config.yaml
rope_base: 10000.0
lr: 0.00136
lr_mult_o: 4.0
seq_len: 1024
Each number is 500 + 50 x the weight over its row's rms, rounded and kept within 0 to 999. Layers, rows and columns count from 0. Numbers have three digits each. The size before them is the row's rms in percent of the matrix's.

# layer 8 MLP gate, 1024x384, rms 0.0634, rows 583-619, columns 0-127
099:558505619580489548469364497466559515473425458407556510464522466508459433505596471465459445526423490566492473548449522421471518519530606482563505590508422486484473502574507639486522434386430609494473531547499529453499509574437479456421507474432518513521470451544405462536456452505571527486468517523495514505475433459484534464523496526512483460536569533530490504426504507595411642524429
096:502526554484530604464465478536551530554536493468590559587494571470450482545466608510492483522523469418547564501549429506553455552519568430548419426533561487462461412473482458485529447507455502479508475444398406475442495502471474524572429514486460418524488448536469385550583477453406546523497515428449521493558422547452476533429568484513470563546492436519539601540513503492367452531487
103:539550510500528445482409513459543555515452508519542484560480575522605507419529500472576528377553458432601514523489568517467495527535564465553598559531460528494454448525520457529427487581475585506399474427546564563391507566454488486580557508475452513520461449552433523530455485510487442614517443467453532432517577455472542527518432528359419524481482604461500517561572460501427419501487
093:561546526443493512528491505531494468525534480453415505449485565477511458535525568615507399492428597526474498509584512589547478590411224563512540534440456504432530456462489521440460502444470536427530501449601549523535450558609458515452452537497490382466464522467493529568568495449471458561494603528575562557502506425426460441463497507475547559520573495471518502425489553545494484490490
094:596371521496474439620615502434463576502446465434540626523526484482526537521463525452530480455538448479528552525517489434413494505493485505455552515521486463470493513505499553547479427602401534501425443507527459406460550478527521562478422536573480507463488425522540455536488515533515498475461538471380518430444541461552556523547477365409477528542498507515535490529513501478446494491442
103:575433445567489521413606558522515439541430568481455581509456520591474599607551555448556462441411577459481545458530471588573463608555492561555536480517527522546522497448489538505537413505521598466589544501476418510530455547497522449560525428446591524528527529493497485468549545505400470555449463565551532488553421596463511426486532557447468428418440517479582526413576491541497576519564
096:613406520419483435482496505493552513513427510467602492546472406475496504584505618594469512511420480427406514470504512547418529510534529464535478408441500474627412510468540550523476465528513533540515510530451466473485551519532486421457579513428499451487453467461412522504565514643517510458452552550531488537581467545530447538486528571509523456500471502497552507608514478572507561480489
095:504475542440572487510401514385586558518397446503521572474456525495560460479568513431552455448508518436478485566552519412449568418473504467449468595552555486545467499446474521482515431496416529477456514417515513501477562492470587482487440532452571527414464554519541485542507512430447587509600484450627582463400499471481432603472601499513492478605468518455507435507502588543518499553529
099:476512563440442539533501492573527574523441448412486536548434503511516501395476487519553485541602508507513491379527535528416611462508474541507502563523492436474563582467526544460581518514563455488489432443516538461494526406476536686462482542520456450456576576483416466526528467454513459583507554469455551499487508587492469444581470454462506473593591399594507466505535565527504491487543
097:504520500543565540530458526562488483565369546461504439523557539527573633479542448492555484446443356493532477496468423555407472520488463472517410474454440538458471550513517547527509408563557503495503494504533549406542493425686506522570522441449550508547488527534510536611488519594522577477532591421480490513472507501433578471513532515413500532477486515487414585481555426412441592504403
099:546464528504497421432464520584537425567491575517451474594496504396509532483528499580469491452529527501556528459478420557607470437482501473495526528443486509490525545509585523561375533469574542499454474494544484493438483478524424428416468500612444420484562556470488469549368495445511483572540492543534489552518420496529538511459460590481547484628469485507494553553519444420582562503443
096:496370530462537483525464509566550451571521458505486530561510565421523503460613511476523560525498537462558515451429594518459498525479466421399480528529499492537596476546501444460521551555523476464484551499558414456482519494567465473505528523531537465569511490498471479434436518514420520582430489507383552495530562594534423480526472551495503515452539480503614478523494501447545503420498
100:556471489512487513498582426585531460425584529479500540518523574451481561569374543480520439560537484473520571529498449421484511551524500511497505476455541525423464537498419477465516472624470526507509518502450451472504470432502521490460547523527506409425443431460566486520456594552475501510475546554587468549475459552391501547512432497619501541543544550561436503484481470537533535502510
104:490544473502550562483562446621472534498531488516527503466471504406621460473495440514475484482534520550500516520551566588574399501625536413495486522536457514418443526341460506496464513487574434569405493447436613446397473492612471525539519572471403457602512495498526541503468546469491473486547577586458533443501621474479494528556490488517501492507510574476534504435494500610439537458545
099:525458546476464492486471512477510534481416484456567504491452451569561512487491519510506542481513554542445544575578495470468533462510519480552476581480557528486456531412492568523553549471461466509619456548429505399535451497411467502586388511620491553476533605563567457549477524458424570497442511515443489433502549500447433518543519573432540453410480508521443395477578442441536560535459
095:490529469534547436519481449558413577605496433450429484445539469455563443552456475602495487452452493384460368474567597460458395430503513496474443500470484445475471598521454450471496514568526465538472476483493462538550609466506470600448481501504570498492497436545496470544540497491495507487623505494537520492509506568397501547493535393533514593491518481547456509530492420570635521524429
101:387630511424473473577507443540466434492400533546538538469500576514483523509581488524413465462478441535502461547505544464547508498480464559561426492493421452548455483447530523562518482519515469461545381456463470458547499432488487434536583502443518482557397480575452425506437531558491418523573539561524476546559551553430449573585538465574504548539525493610602444485496417437435411498510
101:491541622493552571408479562557524528510528485561429556469513554470613515442472502446459476453439483483515436509498494485561489486442542534557536497519493588540394460474526523459559474479560501599511496562482480562479573476483464451556437537491471494339549444579502475540432482564389510461401581470510520490561540538531495507577557508417574533526482520464582451557536515408591510494439
104:551455453456484462538523494432523478335469530541578426493448502459553515502416382526458577472471431535615543487464558505591444484496542508572489508455473640515537490526559412466604467442443439514474448514563576578487492520561420532488523501486437456565482483395507465488589429486482545573572448503520477499505441525514527495533579469425487491469485547495433549414539507499512481509465
100:511502589482509491454557488508470461554548464447523555563498547507459485445488408604509527476584497479578466478499501442492517406440441487502579429555513412559547510402495559394514501485515484548500552596448503480429512531537572464441429425407624530524471560519615546473503512472544465452450525501475388473509452551451515515447521562528492497468422451562522416467427472510558520459511
102:439491449521472510477446607510534481560525484500522464498495530552479537373537438491450470528609515523450455442471559532455532539461501513571439522446499544520536435495493557604509548512464500571402564346550536542465599504515507491481502546589528503533475541498531474552538456494535491491574492481468533441503415481461483560476535589464480458513499410472552447516497521554512663491455
099:573467509496419480440434500528520547569532426488490492550453569511421522531486535472516563578589547498502532532549482407559468614441455495487503478522566506399564496516551612573456532474542512498438405492487451529568506569469424452490466470436486520533507542473568472490498467382474432476444443524625473496394457470526533539499563571522478491422444504491467554508512459389446467469529
102:524524487503420532416516514477559487556449546486493498437491460462559519505552571553482442468461554491557539580417523421477446403462422531535502541504462623476552487493562570469485459475507602515482455504453526547551486492469472482536509555442452553457639544513435501478476593441444353571554485463504520471616484475457522518489498569593520444536450503431612531491558597519532580539483
101:552488494499451475567547496492476473424531576432532497572430576492514574514504520552497557372588584507483484507439393488532399539439465545486531556452591522439517493436494487446545550542502563503474464456531488501555470503516442520536401514428450489536506468506548501504415548592520556421547461453534567429480523525513532529593552516490511481492593547520538517537523555517539446580411
104:513611487524483585505474547499472502489488520504608445506494483484441510417487405441452504509472558509535444521423524431582541529479436513517605582456487534388595553532611444514469527491570455444444573528583491418467542521527421554574517565519499508506464495489401409569501544464493409520444528484488538457529484474522594586452570424455499494545530495553555573497469490439488469404498
098:492478449489467496477476489384503532432451537488488496488494464457404495472515524516507489462458560496429510528478530517590439509591549485596506489576495533495519469453556492488540491534436422530446518576460502545446464623505429491424561513569481481512510493485583564509576369449484442546467480538490554487583440553519500463465492415498558559569485470480585504459509574442497447547482
100:467510447410539546468508514618602546463565507486418563500516417607457524586426523586539513530482543454521568514544503491570543505494427512534479521460607523504490445516441502501484560440481617469458492532474525495506502393496558513403495423484515448534411514469549493424493469377444528526411474501511501571470508544546477514520532517427451512451434509592487482526518565493534480375464
090:385497519480454433570454457541518429523475503527506510466459558452378500419540486545423552559538445534494516440507495421526524519428554378472545463475466432479441491583491487540515434595501507533517554544546465582510497470563532550463477504564554424477491491452480543495457473512506596479548428523583503522460468432440423487454529486524518523557492570550446519416525544513599482514542
099:515448465403472506467547418562466541457509486452425506495408454545430496500568480548526546485523533514516537578471460455471503516484464530530535533413437447447446539570515478471520409527560467468499487520521397556444544525549401492513523423415460495573558391459552552617488460449501472423524422533491435475593490484562456478530498444492475489448501511570535550532459543538427370489484
099:497396490523544525419411613510536484476488531521482452434419501459484607582525474477433509403455503467497494440528483508502497556548510469495542534489406477481456506389431552477459442474565442449462570550511485492582396512487435476489567546524461524559508376544434554533470536496533487527496573504521472577584392461458596494458486560562536491455534539485520508440549448504582472425574
103:470383494519497569484531466460498535484498460458416552593456549490439457456474612510468537569496483476481441557491376441528502540529521491460473433458517575504547523519515464471459421407525530491461506549444408448498518521430457473579432484404531499576418397469480539541499339515500511454471556447467578442434570520535512475498556611573590485500458562567473506588498495415530492518507
102:455515583501521549430445451464478607558568489501503449499497474497500523394495527574530518523457516489563518450590542482482421512476467533488555505523529572495425495503445530564434494507524529412469491433601548526438536552537520454522450439554514516531526530505524429503431517549629476436472494486525550513554372432504533469448380480420486516476492448405528507533522433567525612473493
098:570482474565501549500525444523476519438494509477471463445530427480500487523565552466490508560575481544463531467455547523566517439528462473591457530597455446444509494568483495494475495414546423513527511497496542486444449482432569491511582552425533466519503556441555473481517538482521474534356525491499517440585530405467400488585516478468418540513498465574478568447461513510437619485537
099:586551552520555433500561527619516466578543514543555490518464521558480524520454445525513469487532517446496508583590552539507563576498510513523530494629475473399515526486439413551425533562425553525466525481534455530463441461492645462435505537430489437456428512488575511521521465523565450452483536515564516452504492407403483603421450510486558535491535500457545478557498458424586514473429
100:434578515451533461506474490465570463476485470494523543484482473440553421451533435517517593508452510507531471509457494516493516554525492448480500557494493534496500502466479406518491551561552535569548464407465509401462411570500487500483586511534463469504525459479502533569485424414543448521465548555436596506447551397485503588493533576485414412558526479422493417461607493445566593425531
104:589465466453499436536582460633549448490505540481527587501455505445460455420496530379461526435496466479487557518568497581569476455515620481506470502484556457524501526533515527495523414575551492494428562509558501514382501592488499478488616573519485564525495564535632526477458498412482426493437533530490465528460413473517485500482506491397503563492519489552518512489454461426517432412467
101:532550542465494555501468491506433531447476454570499473468461514538454558491488503554522538438489458389429518539561462470486505568444551435467532461520539543498575551521477525458459564557492382508515626527497450492498548366572565618452592520502531467509599637434591496450457532514541481504552540442471585439510511629536462545530521462526453462503452554450486571522446565405448529468480
# layer 8 MLP up, 1024x384, rms 0.0641, rows 583-618, columns 0-127
098:477451538453487507447457522446447499475520526478558540465590536527582515470441400427461523590538436473514428556492480516412453488558504559542405490483488587448455473413567595507487467511531545462443523528507541485470473525440456506543471577529453540494514570475528509641491423459501499475547511537391488426474519430493479521511595473588489513411498491518427506558512485581552481480464
101:544497491490437523576477549443404483483435589427534594488511446475464508486417547484519473617472565486502568533526520496577590470507566374561478574520478524605478472482422450516483475560530471598412476595544496453509444389464486389510367557526557509421466515563503557417548484476436511538506447529521619512500550572437493561411579501447525451432435482527534537544465437532513466506495
104:494389522579523571509511516509476526488461512510527452529469535501479483496529496518446468502504495500574559411462422590457509516468532554547511452545561425540490570471502528506457391462600489527410511540501491407465459488554536531543526571514451457457564533492394518557399557511437520506457514474478486532410497558510441458476555532529471561487445589494332419531498471602549394511470
092:530492441515499455515516594527491446498535433515575627522547566521540464490460511435461510566447549499467427516412608539455483451545406463543489546490511449497498497438504511423527449463520546480476509401463483451591438558563477500543594511510491439429410447514425471433546526525535528460498488514479598579518544446552584474512496491544431578512529544611519579453478484450477491434528
095:616486522549401507621489500471506475499492508604459511446495495475450504581515606444471434527494536544499518489598484454467599558470453514538515534482530418475478478493493483461526488516538472458534509412514523477467503464513525488550487549506526491573428348441557497539489451482574431476464470540537455462427551470436494559620550452488393561468422464550614496446404490513483467513533
100:517509458514497448505454517453517528530481465599569477557472568563521554424437555434534490509520508534481506443527549498468556485501540476444485604456549534536472568488553614495541460575408479537530456482500540579497567473474469511532535484451577444574510469596527440535505445493522392572521434484464456439495588501488515507446478595468541488559479485540465533451545397432396471481503
094:495543553467527482487491439591544482482466494546469550511544543502552454515590470431528555408519596474570562499545417439481484528465435534594617522403517404518460402498504487414484549520530459545540457500460566512508415528442535469442468402472454498467539553517565428590476506444641460500436463435568545560448501472561528391525490464521485489522544489462442519571613531392545529471538
103:440512542520519465529495507465525491521497451540537452433570489489474356554559476527428572518516607542497560512447541490460537378558486417482506569437485504525390460548516418547483431404509473584481491588458514515455540491500572529487596454576590483450436422527453536439489419550558480462465463466499481552404506494456532510566524580593517507527466435525490489482536511520538517507472
095:451455437600506548570581502452460563492491504479468525518513485512428524569612481501587461443527431627459550540457449528492544495504488503583461560558457513448530490506500440542457412580419459506493469468484499539533419460489615510534464542454558539481531493476492481601597468512492483587496535457514496482477597483539548459553558449475541517535486379484493595523495486465580447563501
096:414448481473481563559448559536526488465497456526431523445446461489507519548518502505422582534514556511441539543508468541580486578506520533533648426539531427525488506482477513482489506466580583589562466474461406554469545548485488510499568529529564419454463536575481548332472467441451436532466560562517438484487479422483403420455414485454527497495503519552584462442442597499542484495478
107:425460487436520498456517553460476473460514442464449450459506555485510388569525587542466539481545535455482480473591509440394538473423487549483503421565552525488478504509532511534435493503548480502442454517396571525514574393455510459565480624487539574541467515424597558504485435497547446404555520447474469512538484513498613470456486537531489536458429515506527491503538551504488442551549
096:474464396506495559409569627433513477467460409501614514490513514540465485532538566464478525552619479507554391461562559508488525576509534462451470570509533533533545493471500520497500500516539523513447558482454553447482595548616385437466495557521480486549499492572418537505522534483490533387461441539515582439479579452568495481499509518494495460546467457548591475342489495495448480434568
097:478449486482518514483540431409548477578494492478394510478441420481464471568539476431537463544492567546496451445458433416564444512443604575495562414468501460431521557488493535436471529445527542585561462533540511458579583535462509611467485430555520527445540456516498607487533556490499534418454508496552595553527522405492557533434502476522455450532449408445429510518538411546526510560456
105:452499566509401547536517439457512443504374477548523460512536477453387473434531554511552492554463529534580438560446480453493547460542467556531521499542550485463609401509501555538572463490416517486493421469516490411581572470552549474559509489458528573552495485531478459533584473521563535469474451530520441453489443462452522473572521562492539567403407435550511426452482385509532489590538
100:500525504510389409449498432525567462493486470529508451413563589554528549487440552568502466577447480492513470522533532500475514465504456475415587520444620482378468477445491596521491414610499472459444481514447585519479472496510472464578571496513508447449498519468569577573613576507507514585501423580525451541434510562472484446545459487481554529463458503547482561419537515440466555652498
092:465526494466581600525493434555495532421514517448451510511385475540474503510510632476487561568422504531507501477488589580611524412491525604529533525564586487538554542455429482489386508537474453568550596488512525467527556462446461490517463517483564404469486429498506475477506520565534495514516504458445472524462477504519570496417546556479504464465530458497438484412535463489480486443521
102:412470363500568428468594419465468541490482451414569470554465505623513471494497536499493489471519498519551466548453465437403521504585501439449495504509470446587375428461496477600488525500471508477532530480460494459511488460459564503545512640459475545597411569526444502526497536548557455609501421505486488475506448531537615503470462365463451545482505576489572441492497485484532415519524
096:505556561480485514487583439515575447563545488508460512459537535444510409535554434469419549467376578507536449601428525499541503620466515527500459420435513477581554525456420587624521582529571525536523485460507473513532536470630540440549562392452517431597521534571618534481518508483514428492477479392548487523504466497556421451483512471465498505543451488498515511474496506448507518543499
095:546610580523420565488524527427524524550505550550535467439495505522535562586479523480480533508518509518453366496454448435443528497508529441489493400561512454515468552487556540601556470599513488508499462490530505525401477550551517391416568513484600483531440493516453420463562517499467455582591520591532447497516556573536459408501480501571485485535419540507493548449511422537526664499493
099:423549479445475480457568449601513462508471439485520545524578469488569438510563453476548442514461574550520497542399404425496460496484521525548544532483482567480464467512393473405476510468399563499544532443489463453534594558531542566520522447555479438491549355447455465526503481513557512581502474464469500486469473490518637421532469383578449528604492523462543502509483596471492532502513
100:527536468495439465582538462483532477543489537511508529464543531515511523589471621477537481598486476464514587570502493463534455525541560474455536488521581526506455447601491498530472523507528499477617469506505570482461562506531626455531475540596449535577504396463502489429487493510534480501467480512445554490450444392608556477586461383526529490592527484550561557461583439507516463477533
100:462534576441549461521578512479520471449591588506438525506560502489548407558485412486497440486519503461478471504439488549531505515505543508436456467496502505522509517358486417509562529498405477453565498477536462519518469536517579506528560555542574505529481385576440515519481539541554564392556504485442546509524476431497459564463520488459497469457541483480488450529556519520543529540565
105:484572500425527403456431553506576513497533566592499511625520513486563518508491467483529478482496462507510424473490506586504515490521481563413441548499481493473493497571575493478519499485447379566557549472609450530518564562479529430483486471487520372458405460532493536463416544439508605425442491424492427552536493385462501475506537432519401513445504361442460479456463489476596450523547
098:466483499577480521506503566515448470619558459554476521503473477525555529557495580536486528516425476454418542502533492552458528419449510508521503476484496536533540477483578646458527521490448586472464573464474495446527580503459431483434533516545469481419439590378382544527508437477533444531575515397456537502438484519494413511452556550476449451471580537447501422502469422477526431475471
099:565495534555487512559551577529489557477495529547618484387516441548460534569466445534447566425398512554475531443433507483536435551444556565508396556509509405477523511473502491516449395593409584433572485433514469545440558458511557463485500482502463517529433501556544512576499445457537610469450522534486541478415456544573518495509456541544528520406379445605468387492527569565442553448512
101:472558457533517603479455497597419487507444513524546480484452489479503529495541447461550429548470456431409510463558446448422404532495473501526485463508438437533478508433472437483464436484469516466411534521402447542505452482459543403519510583542444540412530597545503439546497610458510547514502524500485510610522494430532495481528505494473409492509515492546471633536484511554565493456584
101:572478494510554454529592574556490472438500362546546413495488637581542536526526480514471477513510451596416418503636446484468483494539545516555546514477603442590528422521449565514475568504491543433447507462547440550507535548479542543420547572550518433450542518426483539497524413443468450513618497449466511661442453470421522509454526435546557547417540521464473502574542432489574512530470
096:532532611576515546448493462425492483464464480600534444488543454500412478457490553545489532590541466489497594485510632416534527455500561511531588435435555485560521557613489471438464392499473523436492528630531519521513442443498476468422413504524527469425452537502476518504523510523492634453463424452445501451583530463424472465505520437536547493585471493413455507442529529556500487507482
102:523538470511459501447441363514545499551436439520454489420502470488455565534489462532510433534485445487452527589518406476545522450501454434475520521538495485565449561460487501558519571509494470536517441492535484470626510540509455512541465496514533422442429486470495487521447469568553421509496387457493464573484506496574494538505430465436526430482472532492510598494427471549506425490518
098:526524448515459493604558491527469422470485448524501587587490481479541484513522564498582489491540469521535456447518433525515502450464527455484410514448603491506440472503551559474478578527574566487514486456392594515395518587508536519544430419501461433422543504479542478536484531521520488543488545491462540501475531541448500442643486459546445496504574509507485511417572465538482525494503
105:604529598491540415516513490502406483456481502504529499429487465488557407428458449551496469410520466445507517468562534468547445428580556494510449426496459528572395515567564568484537446455449510530502587468519507552551415498454557595446562533512455501477565362585460483491529484489426567523486417512469427505477364386478477473474433488556476534441388536557535534567468587569497508435453
099:431451552553548581483503526465420435499444502548525534550525514412392611389501552479498493485474450372429526471551491479448460446406569457550457497550459437526451427440496519565461565478492491535522537509527526588489471532546522411493538538502533486477520502498508502509566424562413578467586464581387542518483518559503497502551444464441433542455550418464446473524496538438533503534496
101:493484552433500608426504496548448508429460534449467496534491448507474459437491472462492502503510497498465509461454515496515513513501501529477453479493472464400557494525491465457541569388486431468518596490447450547417468483538464563592483506468434487534485575496643547498495506466548425472482533491498585588532465486529356437545545526345580552475518528486536519467527539597527573485495
104:473421573543498465469585553522536457473464520449535554468421418485475347481512481481542512443508464481533469511532477538487537480465480530502474515464505482407533447531445430444429503504589477528600561586532458457512513468564507505567522419513510476555557551479481587552502513487494486444469412547537522574533538490486422634500438502566504542539524550431440433463437525438480486507523
098:497463462423430508522430546422544522469476502539498484456463423447472435524489458531445509514452485543496509503525440466443543508520409463484484543443517550479481465466541479552725472496541439431530509440508467481524554474467432503564528494570437542599452566376427547535533550458541478556422513533496481440550472479511540528600494481495496486466518620406520502467499508489460526445494
100:542524524561496477432554444526466532524437505504518435471515531533497511473506403465462538444338531598534515409523488562488527534557509531490473499543514383451556473480459545605528397442525509451492554474488536498544504524504499444401448498515508567427505517513501489520567469502427488484491579553506464524450466592517550484523490448506394545523554553562505426510538427557507515507479
# layer 8 MLP down (transposed), 1024x384, rms 0.0572, rows 583-618, columns 0-127
099:531459444501518571418490486482563501482451515401446553459475564507458488443494522393510483505412506469518426519490489488501465519519506549426478390545575504426535492465519560443498421560508503575579603520534554509572514450522600487486464392534549460509479596529565467502578507495594508623527577535533542438453474473552485499492499428468489526458509486505485490463515478587444526459509
099:471469511520480496507529436527530512490481536526578504610486565494439518418463526501532464479462474524407553500578433433517421395471500449516551460443457473413485579512498543555477548461499443542491475529413545501534511451460454458471513536492449473511396520467582397486475493434449480517600558529424463437602523512530534546510507504456438442571527504599556542586486510440448477482488
100:471395544497443493476485529419527468507481511561487459434416520508481466468438562546450502499459492475598518505406419513466553477531536528448502458570530474490506509454483441500542598553576494462529451506583577528555570493414441496497508485528482552432654487396464508536530519496430420438582562510473459563491571531565587440423559505518507613460419447506492425510510417511559513563548
097:437437471555483489476523375489471480458495469582483489449473411523456503484478419511443551513537454390571492482458445493494577502495648515478444455544415455472493467518491552551542594544544462535482494593473557521444531477465442461557547482481565529514639514475499436510469557512473444635472462476465515502583467554481498564451540501444491455454455436452512492556591501516486524420408
097:513514585538364533528544528532548562564544635526520550439486501468471472490485469507455417533433548497588537624522483461519571509543446520492498471506439515476581577530515446574522524454524575532557470421537490549440517572449533508500448488550464490460350578454523575455540467474493421521506515475502514510508519546458520469326485478521483465527545418531606456513553519594446520601534
101:494430547480520483494541490534489402455467530561463515525486532492457539497467484523465402468407509530515591457425493571433518582478503487501537572505509491545518515595473498491537471500480516514524509433545489484530576553483528529495451607512503542457489487562415483478504577527494550510593405575540488496548492486530528534463504535495470437468497436534482433409572561443483472388525
096:554400494462534490523496350491479499457449494546498464621547426426451430406553532410490582518555466538414514488558463614552426464486417472461530440435514494488522540428536495444494494494472452527601557542522448528458453536543527404501496463401504442501537555473425518614542537560596562471415549467485517453495488543525479514571522468564488494468477465489473458491517479390501446581438
099:447452595551543501537381522434556510556458444490598539503484577475432501529533501467469346556514517487534550487503515478568494401525522392540421558459459492442509480471487540558519458518459503566554602534454441437449473553534539471451530581512459448505578490364451580547552496520526523446538558546539501413526512523448524430440415597522489434466467542494623567445483532451481536539475
098:515484558453458492409446502463433457571489601461497440555453489463516546490501453600500519482433507448440463482492467563467546462511537441485464478501545517424509447424425572442496548504473441588581464435486479571490541464502460551559508460486471540495524449518489483463421461542663512379462424571495585487429482417625528516527429511593506488496444407472503490431413477518541489510366
099:508399430604473505491548553502426462471552533389563506423486559490582589548532458536542537436418457481480446502525489521585534451479506492552509500486536495507460530484593521585529436478471395571482407493494425524422451411532475489543491450570526507412521609473460533425561597485546460595504512516471510432430440425496540510522504477441506535501495515514552598582554535450536560536485
106:439439481497487582551530500510468514439467396534495509493539514447522437520542458547534541416501503419496602476467558446487553406440522509440459313551503568439516555478468535465482496444530509494420508494485546501553496519536484506539453471367416548552573493426522481500494445479508535483392475517440443513510539515531573524523492429591519485504567522471514453449498539525471463503613
100:493564476514548453565551408549463460581606469400553451496505557504553516579469531476490519506496391531457434510481549478487560552622533445572428441597456545451422550487574421439529504467493485509460481543498485539513554540527583494526477485508619504389513495482476473560415480442472562551448407466494519558439448583541519452551501549509597427436516469437496450444494521397464461511555
097:549472601497478476555456446540411421505414576613473498552530437569528512495535476455534564539464516509513491514500466502520470431501479610523436532548519497411563489543437635508508532481507483529464504536466490515487500542544512476461452434583486451522509516511520484484421492560573524434578444495575559549475474435454512503418565513598529456400437507520500457452459413441515554438515
103:383524605420458524533491505426511454459549544466478454558452607445494518471491510499553488538425478594529420616419544444444427503531460624532549537490536493525524383532474487448536491471489517363506453571562483538423527493519334461581570510468480537551536484524397433426493470522495571486544477494536494446415522476436470461445457481448454527381438478483491483524494575439493513517516
099:553488482477500520511463553480450482457560440408423558480476512432519532401553509590514476489516641672602471535504470530514449520515465520527452507551416489408573561456508560427479577460445407480405505437546502520488486522492461435581425536486527434512432480453458489438625449453450540419452554551469447502421504452570413513503474592545465442497377537484475470598374392490483433492459
094:477646471577516525472382521594439502501412513452561519557448494457502463561498462466520511525453536557521455527468457537530439437399489517529494387485537499430427462454465497570549510469449383627616490474490504519572496468546456552530459444515543519431527500485538529542460513416409447492510473594536462495404520536487512491432551443458538515515520520523508490545535518527539564612423
098:515546429544595558477522509525495579507517526431487506479601393525485462465523489455530465523497530526431531519471482521467525427512380461541479529453599462538486443493484538478456537529427592547503586548601522553526538513605489469459512423498401480451480537478486474557503511510501513514522462507476516566437486486544563555525468495488463523572522439500488450551507520528531516568479
097:506483554532468505470482508422475462585569488488455519464493619408491482514520635484489566521474481496541496523446508536513557477456472552576432518542505518583558481507533518434511549521466406500590475466535490536533558523383633566460538552481530442563443539578543439461478549512472523449399610502504550380416507497567488437562499607451533545505570432470643469550458479514515469491495
097:525468525527475483515429525432474482435560499486495470545569536563450526457499433422536475534456516490446488477466548502599444492483491549509524471499465580489522538429529528580505465597450526392407501527552472428456531407449486582457414533505532554531422531490570521590487540505448422507562559414573444598447563468501543458554591396509481498453489472568466551476508559447400485402560
099:492554457502534484470467423502515460505576515514545536586470494481539532463545468418414502411546467566481493560518490468516447468491503455542534525422511327511506454561576503529473447498598508554561530478483504611488529509477473475486507485523508460432440468437546587472524484429532492502505518553535519597472509467511503419561567482499524481406501435528539560524514512521519499521503
100:543518506419506506536492470500545553457406460450540485527524488466515609654569451511489489569506487568487531523514502561496438446457496528478540554560520485525448488486594611489536521473546572452453511520478488504502464513450524440592617545475583572524488520497512472515481463502531552483428517499507514554570475529519479556440478499558501509472557507544405596496534477481483397433444
095:408568516540517506505459546524489549527552498507561439533477599474506516510449524499434612371482478478435489577415545550498470565498574442532473661475500504484486476479463359523479495581550534488476445456512548516542479549515557449429504525478544519490558446527491486529387533534484449560478478510648432484473474535497453532483540563523486463502435436451405557459605453454554497496486
103:545466474444531465434489542543446442492569519527522449566504430609513536577523485487543487496355505604566590476525515506467548543427540399560426434505517530576539536451500440446517445540508401515497591459474508490582561587453479442509425515466472565539493469575504513429448528544499560497476493511489454437442585514434555512519455547587417551416557467642532455493510511519543527516524
095:545460496505520493481427534464491538600444513482436459482539568507485536460483456452492484497516528486477560490567557527485483495468455524486463530426473436537573642489433466508551503518407533527512452581560470537468481484520472433490465520497416478518482588482547557466487554521480541530483461600474449429466441466477577479511476421525430478551535398442541501470608505478451546549506
101:414547476603543468568484449415498507491540415529570488517524405516488563564526475537525443494565596591478566476532402509471455453472482577524501492410426512450524511437379533526453508507525524430504496508470485528520466520544510490482534497539441522538458421442480490512496462388457561483644490497529440478681481616443451591525543490520414505479518528496379518416466585502516534604478
102:508542432489478506460511524539537435508472449541497465499469515488518522436478514497486388530534452486532493399515487471478500473473455543511440377476501525555532398451597615521560426431498492522497474555470384481429456638497455499568456508501416523437566548450480510576488564558479493499500506499471505511478521491553488604528493448573534485424496497471488486443508503394456476544517
101:460541348435523557488515481412472610450484585518517581480524513470500513408482496482431614508577484440423523553538529550450496581496523481480511520487426432491575569488413531517492482397502506460480483492564556514409483447479529490476561536460531469552557500491572509548497541520567516610552489461516447569506576529563440532567487417501522537527511560611477538492541484573546466480512
095:514459543555539498477502525492400563416583457631457453531529516471520430485466510450533476503479488460454575457528510485539518495473501588517531499493539552526453574470527496445420429437359524485558445517511513457429508492485549510426489553450494537547471563560491500488498553458506593401460523495494443429563582506456560455510427472401510475495546471495595556455489429496478477529607
102:494502491453459590464472400440596544552474542537546449450487441500443552531531615575558523559465463561566527573462522505466553451494477531455487555468581452466498446575474605525468415472475582472555418415593505467484457484490468567530518443501508556453539490531495529442394498519548520473513460414609496493448557571602469454566540412379395493504505496514512511487476543517501545468540
099:409397487537516431561401515496464446402455641542467442462469442479509520517593481446495521524543568488552516523496467520518534551520538490526566506477450379509488470474467496461455514546502517461586504501535452476477511455500460548342549515466544442542538462592438545524549591471567451540476418504564461520458508486497477447495475582465579537394538401506567589555522406542574422525497
103:535518497432498548505520547582499557489560488571504535543562528509455508583443473572478476362551541422524515456504511526545420523430532508480514504448453546425475482580479491450568478473441489559513570530492509531556504579455438448473522582450509477455513547573546470528427544475445501476451434519482496544459511545522499488496418445567517495532578508586485547486555536396492581462508
104:476509513520571516446465469541521587563530529527566523498468542558463434512571566497440495511411463509536598533497522479541527489478475505484498542529546455519444534438549534587475514479500467500418439472544557470490467421517459455534523445408534506481454476439529538494433471563481468481481503443496516461477477465489584486509522519636493398453564429527394341580498434481507517505413
099:483484462439474418507550505435521586467497441509377538470464451529550445554517548518530406402428566544467530510535499449444430510500483555583487494477578426558483475560587536509512522558496502540570533462461512542489551491613526493456451457462515416470579460421440452459535433508376567537534463600451424531577459492392511474494482418472437425542478528413546478463624461503485501504527
108:568536533429521481530545505473530475520512489568437425521468426532614439509515496479482487515469537545458558431478443443394541482523455476525531505502501515452441614463552441531500432566612518433549499486496415516488578419549469499465481400517444505521450508449504520561517476555510445485428325556504610534427482549471420575565511520574566509490646552528507467497529519478603487420382
098:498456527488473538574506504541482563559445499551542475508409495484493501535380509548556544375508448440467501521483585437576518491474536571496489447519464576584492555485453520586442503483523442405534630510544524470629586586489480468464510456543552471616439589458546453481579501441495551589501574495470489562518476493411503494521386534482376453492560423516424603466555478444541508485542
101:438483454493505464497478498462482444526491499539437498442431405498411454486512354389516521487424571511558463466452568472552563435545575512529562625469534501487462486403521539463528450537568503493422463406498522475516489512408499454554475413549599520492437528492616543515506536532528539540547511504526490468449566524493573479481559468544465476446482464517521475461548483545417545482414